Weights of a small GPT-style language model, trained from scratch on English Wikipedia: rotary positions, 5964 steps.
Each number is 128 + 24 x the weight over its row's rms, rounded and kept within 0 to 255. Layers, rows and columns count from 0. Numbers have three digits each. The size before them is the row's rms in percent of the matrix's.

# gate: layer 10 MLP gate, 1344x256, rms 0.183, rows 118-148, columns 64-127
# up: layer 10 MLP up, 1344x256, rms 0.185, rows 118-148, columns 64-127
# down: layer 10 MLP down (transposed), 1344x256, rms 0.183, rows 118-148, columns 64-127
gate118 096:143093078161143198128108136118071155112092135120155094160130134185109100161163124143133113112115113145154134111155121135113185106116118140121124154157137127088100154137154123170099107148109141
up118 098:105109144119101125146088122168185121085096182100142118112097150135097102111100114181154179168131136134127154130125147122090103132118131170103111144113117098143102140107093112128144124112162136
down118 103:165139119128123133145106164164125124179172113108106143104176126118169109140101135102150108162179114147170127145142125176108154122072098142157143156106148111144097135110155140110126090089095112
gate119 104:121134150158145139115161124157107131126149143094110163163137183102134133133085112162099154111132155156126130138114131147142114089108120116152141104107143107137143147146133156090138103081139136
up119 101:110118115178110106140138129158167114133108120143168122137124130088130137129144108164130112130141149150092108148106063148116113131091171120134124139108132170097129119101131089113129133140091139
down119 100:148118103163093162123126148144111158137155171135146145142119142058102161147146158141130103116157131126118075102156131136117109131109148118165187131117117127107141115099186139111133132084156106
gate120 095:119154098142140100091135168067111132147141084137136143156147137114109150117146164096074093159109130132096118152147161121131131171141135131158123141121120125116137156148147160176159125138171133
up120 097:145137153159129117136153121128142122145122103158162145137106183108152088104147159111098135053090122097164135133185103113116075155143119070135154089107089115118109110140145152122148108118074149
down120 100:148101088100131123123126145103099119102133145083140156097114102150149126152140115116143114142142123135163128135154162131139098150178182114102141110141126123119108133156145113129121093132114181
gate121 090:092083146146133138145120130103140145118130144101106118139125159145121078137131092113122178097108161079121128110125114156131157100138108136127125080160128153102117126135132091089170149119159120
up121 087:075097145128114145103134119181099132142123115159122135080143094123094147163141127127145129137116165114120077144146143111096084140175146122080135118145116106126121102147149153120097184125113109
down121 094:108120120159142119168127142107149139093166112107136158196106179119157116123105110115122105142120126109115163090110149139153163155099095137130131117138131120139120145171085104144125107133127117
gate122 097:132160087123150165158155141131131153159148105119130143106152104094147100133097135116153155100146119151120122120126149167084118155139115165149138149143126101071129115090079148177103135130108092
up122 099:138101148153141125115086170166116094091140149162133133165134155078165138134134125126117101109125129169163133163131118140116132162121158106130127139130196120098087115125130129121128119114125133
down122 100:140121119152135094103110157105131101115142166097148103173169178135107131116108180156160166128143139194144067133107132136122140162131140117141143128088199101132148099153121157149101133125116104
gate123 095:149145133132148116160147134146148184123114152119142167142138111132155132109138159027140100123092104148167108133133104126092126144156126114125125128168121152145139110114126156150189119177132135
up123 094:169129138136131141165122132129108135171156136137153121148152110107119120129161134143121139154153129114105137118158112143118105136108120109132084215145110147122084150145103136095151106127138127
down123 098:141165125138139152107160122106128139143138097136137131130139126086134087108149153156114095127123140157151077164158123143167150089126129139068141142121058135150158131090091099135153114120141139
gate124 099:116175180101116174136153136155147119144137116112124139128153176154155148109136127101156127121150106171096116136138189101160132106127094139114113176180107115151137148133151105146132117133098118
up124 099:121137090110115151115117132152148158111086165138115114127117135126124149141117115148137158130190112089083118120112124110115124097120148105091120139102126153121132135132135122126143119118149165
down124 103:152138163087100143149146109154132161145134112172141114142151130169074125109111125102182148129118121127132103123122123077102136180165125133102142142123140142073145075133135105144196125121123146
gate125 105:144100151144139097134114128090087086130135143137120166116116110110062154130098145097116114100087133157090114115124117164132132130095131186152148177116138140137141178117149101117133186146135161
up125 100:121096111155143157114113154159116106111085125082140112166118104131154120153066091105114160140151144121114137119086104133177133151136117136120087136142129091159100125163140141119142094131140131
down125 100:105114132132119154152125176126131139143137107147160112166124134134122117123139118109099130137155132137138062133118127147095113167135095132172057117171121132149121126139092115101152144090129095
gate126 104:133130161169129121160086125103121154132134133123108143104097116140152080149125111172177131125121155101130108159151112116123142098151090143145125126153140089164182161132113143142106127127134102
up126 102:112119156140140122111106127114148135086130126147136146138114145121082152125132162124125121129147129119125088059126098142151143120096107140115144091141078121152148086125120117099173091119143114
down126 103:145087127120127125171118072122122131179205121132162170107110120158108124173143141141142122126140153109129130148144106106140135097100138113116087198120126143097091166132153118121130100126133090
gate127 104:149119137152201115102076094101119091098152125164112151115143109129126155124134132107143120090156139162120138097136120100124142127121127092130134114146144122132104136105129129142118132133125167
up127 100:138114107127137119077110092059109119067089154115092104123117141100138126133087121110127149122146147140129130167163139103090109165146088124089138140123080133137107164136126104125146077142135133
down127 102:133121135154168091132117136116141128125125118123100121122133117154151140139132117151125123145089123145153145113139115129140110124125175040157126123152116111132114161122138128134100157091127131
gate128 100:122090080108152166138112134133137058097174132145155159093113088147114106114115118146130150131109130145157164138115125149095146111142144134118070097104130136093161132140088127158156147144164149
up128 096:135120146135122139055155114110158109158121140104179147150149144128156138149102136138128186135110090118150104104143127121110156135132149126110116129172118115161139117123158148155152156140108088
down128 095:115071126130118166181126089133152075104138124150107111111109135157107105067119082093138108164153157122088145116106145129089144150089114136144165147124150141129107116154107135123134185131115125
gate129 096:067152137113110185110100108104093150177123134082130103161109114135153171128062119116092144148133152138109141141117155129166105132138142200133112150165113126163114146172129109151095152101144125
up129 099:150096126088157133140135115167160123139149122124184140128154107145126128148137134142143141142163122123102117168139160152112142155113119123135144059124131159115096150151120139110119096101140109
down129 103:133089135141120134091143148153169173128142134116099104135102127106131175110129125123151137139149147140142127132147118115089102144136131119112117105110157071151152138097171103124142144113119123
gate130 096:117157103121105125132152129111097150166119139138126119120099149121124113160135117110176142134129137137123117124105113134135148122124121134125101130123176155146160131125100128127148087197128079
up130 095:150105128139116139140142114182127091123154087144116152143103109135094086153075075073147104120128158142132177142129126154151141136108129081136161133144132078160137112161143111105113122129131113
down130 097:151147166100084070136107127117096088184130111100106160173135147121132118119147110121098113134119143105100102111142125070163134135114127113144134127171089128157089130109142092163179133136129098
gate131 092:116153136086133141144079107110104130078147110117123166149134088136129166116114165123172138133130130132124159122120104102166090135140135166081118119094090115131153118155126139072117144142150123
up131 092:138118117148094127126143190156115122150104130168164125149123151132128081147135102111068080110182136182110093124153107104152123197153145091125174123137118118102133105128122108152135127130132127
down131 098:123124142091147152118118084113144107193135140142124127126079124177124117171086100138166136132141123153112139091139134098159117161089129126126156144096145118107144098096185113132100096091121085
gate132 101:128187142100140127110150117122083135096166122100146133113080099151143108135099116101091100117116155111105134140069161168130125124143088188083154122112140162127131158107137119093124078136164126
up132 091:179122110136138133112107133137133115137146112089129131150129124169167105156139137106133155152141076175096139133114129093131115102112152139151117116109110162108118133144142136139138095113123112
down132 098:148107168126152153110112137148162126129137137091111169144095128124161137143108152116140102075165171098099096152174102157110116099095161120106139123130109054130125128158125164092123086153147155
gate133 100:127117122153170129084095092135147173132148115087132135109107102098105133098121142107164129135126148089120137134143104092130135096114100103094152114103123129132115161144170121170121085062103124
up133 095:159111145142109143108105070111137113105105158133118138159136115125139132103105131112094147077123130180154103118129132127089171096091144146106091135131156156119133096126117151159169166118164151
down133 101:109141080135131118146110137147135134144126136150092101145142161134100174162120102121122162138104180134137134089085146116155114136088139131146146169128110115136109124149117107125110182094144145
gate134 106:131134092136118132087117149116154093140162140122116168133125148135109122118116140135121120102101100142115145191154121121114137123094080092098102158118109138142127174106115144142135116143105103
up134 106:147146134112133095100102152135113164151095153084107170132112102099091144150077140114204077146131152118134084138175138134119111156132160130163101127110136095126150139127129176129090101140118129
down134 106:120177108118154149135116149152133116068140103135164120121146136153104129126101119140160145139177137131133141126140141128122116140148116143151133126129162114154139186116104140124109150108115173
gate135 109:093137154152128125111114111131104129129147148138100121115102155133161142098112116154149164126149137102134178125158135134143173117100136137123140127128130101146115137157127133155090143165110110
up135 106:146114092138119100164125145150103178121114066095100153200154139157124156143091113107093118132168133166107121091140132144109094130103099121125146127077130193122155083151112120151113122142146092
down135 102:122137131079132122167120115135114131147082122155160118138141077114140097091101146161141087158081097133148088146145156126107138124146135123105095126109115079136129159122138144091167139144123154
gate136 103:129091117105129089130142117128100135113170146159163147154138093136093171177134151117141110126118129163109142096117109157094111138137093107185103108113144099145121165136163155127136145122135147
up136 097:121148144106116116122155136092119093091147150090095135132133168120178120148106154091121115132125121119145162126140116106127090144108130103120099127191121147142112119130126099138170156147131080
down136 101:102135122113150138137096127106141147128120102129086158112113096133118143142160105128135121104127079119150121135110100119107116138139115171096121130068171107151099129141112103126116116138121108
gate137 099:131168136179156140116104158112144126152192140098176150132128132144112139151150141130138080128086088086121158140118067131111100117110089100087121169090155133124098067111157140172123097152125138
up137 096:104145132110093121123115133169147135142134124128138097150127141130177156117124112099157129167106118162148148124090152151133107162156143157081110150126102103170110107148113129125182144127102098
down137 103:130145142112161138127136035153120116103093143112090135135163158105103162125118156171160104128092084114133106143130116122109149132094129135095110073097143124149121172089097068129123139170110092
gate138 098:120127149164134126142178108103101093165152140152129116133144128150146074075108120145097114122117141097158121062114139094121097133110155103107125144129182166099126084138150152100133113146157112
up138 092:127144106112140166124130101161095111079136126129116087117131135102152106147127157103186132136099126145148090179088106107136138134110142157129154135106126139158138122125113131161099118129102136
down138 094:100132086141173123128131108126125111162078086135126104165120118094115120169143154146165106132111115140141138152092163091106083188119109144117127142122155131103130113106131169155138137119121103
gate139 097:149156121135143145120099142154070105112160115144111144125129107156174144079096075138132101109129122146156093167128080136102116155172167147144141128119093148126108153155129165125146135102101143
up139 095:097113137119143119116132108163121158125169128149110110147124131116110070150152102162151125122135121120138097135093153121120134082141112141172135170099167121134091123149145181144146134076084115
down139 100:121136107115106115114106150135135160140200146131158124160161107177138074123133097126157171122109123117066125132141095142129181168143149108138136154106171078121160146130129115125077121161106159
gate140 086:088071127159116150103162090164135171105122106148193136108123118132114152181084165114134157092113154171141113114113152132147119147116131148079143129182157092117161113131153085143172114132148147
up140 090:132182122115181148156119147124191142114132175133095104088106143147147095107092154152095157135131141173086159154115131084102105164107166126098121126145113135156160132134113081111147121111135134
down140 091:111102149173065104135133130117140170133142112079096122154121107103171129157109143166130116151149122095135136118141136143133107147114109131118110122107146173121153121126110135138107139143115121
gate141 099:122131115129110128078099125132108117107122158117114099113139128151143129124129157146153156115170109134097104124132088131157109139153121089176110121158121129143144109153155128135188142110202168
up141 093:127158125106103097158151120125146134128113131157093145153141134133073127125158133151125150157108135125126127119139148139151120122136104186124110145137152154132172127114179135141100108174149146
down141 102:101141120150147107131154069136101084060125120129113140107141109165144126083142146150137128086155168134091109169122160086099142105132120142116145069079111134100150124117138141109110114113100156
gate142 094:135138119106122110107130106186119116122108102115121144122156156118152096137127148109109103117163151147132107133107145118157117104161127117125137132151149121087092156094125138100130118189159099
up142 094:157146185139101133138168113119118128113112135125130168145134129099185107141121106128136134130123136127111135143127146135150109153126142121132138168105121092131122076143081121099148157137128106
down142 099:137120142134109152082161149116146090121149122100080081139130106135180109114112134135147167123143142131148113104136109145124137114102166146126158132128149113165138145122127150129100147132091067
gate143 096:089125154131124196174110132135079121162119142115090180128128108145162107135146101119112125113105113108145114155093156111102147153131119124151132143104158114122142153115132173186176163125118133
up143 095:124132133114109134126162093113145131086104115142160121114150099155148135096145159097097167105157105145126155119168175142150137151120185158096054129102083098117117149126120110116128155105115163
down143 098:110150122193093177127131146139124122137135139133101076133107118073166113096154125150118103104111151140107135159149104086122130089124144122114136137094155171117104092136105155170149151133117136
gate144 099:146108064132095070178140188121147117100120109143128103150118159130136130111151142142137098082097159101146092164146153088118116102137142109111142131107115139150100105131146110118171129126143096
up144 098:134138118147161121140116083126153173139123114121110149116124102159126146137086104153069110126107138093159126092119124100099095126146145105129160118141164130124117113098147150121167114171162151
down144 102:128135122120165135130082118115151133146089130174146117172135101139097150155098160176094151109148164141153102108151112123096161128133123106131132150126108198117123093136086145129152143124123104
gate145 101:141117151150100148166117157135105125138097148141160107127124082128140109147106118155117110080127130096136146119109169129158134130120104140134131153098141099146117129136118139129142163160142179
up145 101:115078105097144150164098126152167123098103144151122135112128090089125126083118126155101142097114157139130120134139091137157116117152113138150151179154101100122100148085134107086107109081132109
down145 100:158151140160115142134110145130137177158118134136122098126086152154151150140115142126158143138150118099140121137125094106100128140125127134070113139145140099169129135123133154143130121142117140
gate146 103:130121134122162121158138184154125103121160098088133114070101099162166144138135097191138120134175117093097126139143102126070131171133125101123161101112118133098136134134160153104149112142101135
up146 097:122122121139145114138085132108134117111185144113110149155113104138107150102144089112116098106164125132165092178103162148091125109091133110101130132108116110112087115130137146125151159125136121
down146 102:119113173146114094145119140104095112086150163133160123114089127121092150155112125140136129136103132107139132125156069120131142131086106121149157154128122155142149162138134117137152158153152108
gate147 105:107094072132115167104127111189140168144131154132119104084116108102123128134122126124083149117102122148090099151114132114126118125133158132135120081119142081124145127132125085147111160138148126
up147 106:086106084098174116153141167124122135133146135098102147110099197105126135107108167115095154127114163140149118163133148147104133103172119092123099135105094117093132141130129101117095113116152118
down147 105:135133107070130136093136095104138107099155113148151136124111128118137137133134159107078107149164090130142076147100116118133108137137131120166107143120102132165154118075122078128112177108069113
gate148 099:091118149134107123150145102129139100074125123161095092108123154136131124067137153110088148133105119102123131122118092150115127096153156158163130109134134167145124118135142125101172113125157108
up148 097:148131148097071125139115104113085144106147141131103105107127153147166121160142071113146132139144094116164117075110098097153129101107122149139146144120141157183112085122088142159140079118129127
down148 099:123135121153147133110123142128111165095125130125143098111084104125092133144141121150127109141136117162096106133146124127146115122098112125123108149093133162148113117124105148107115152153113124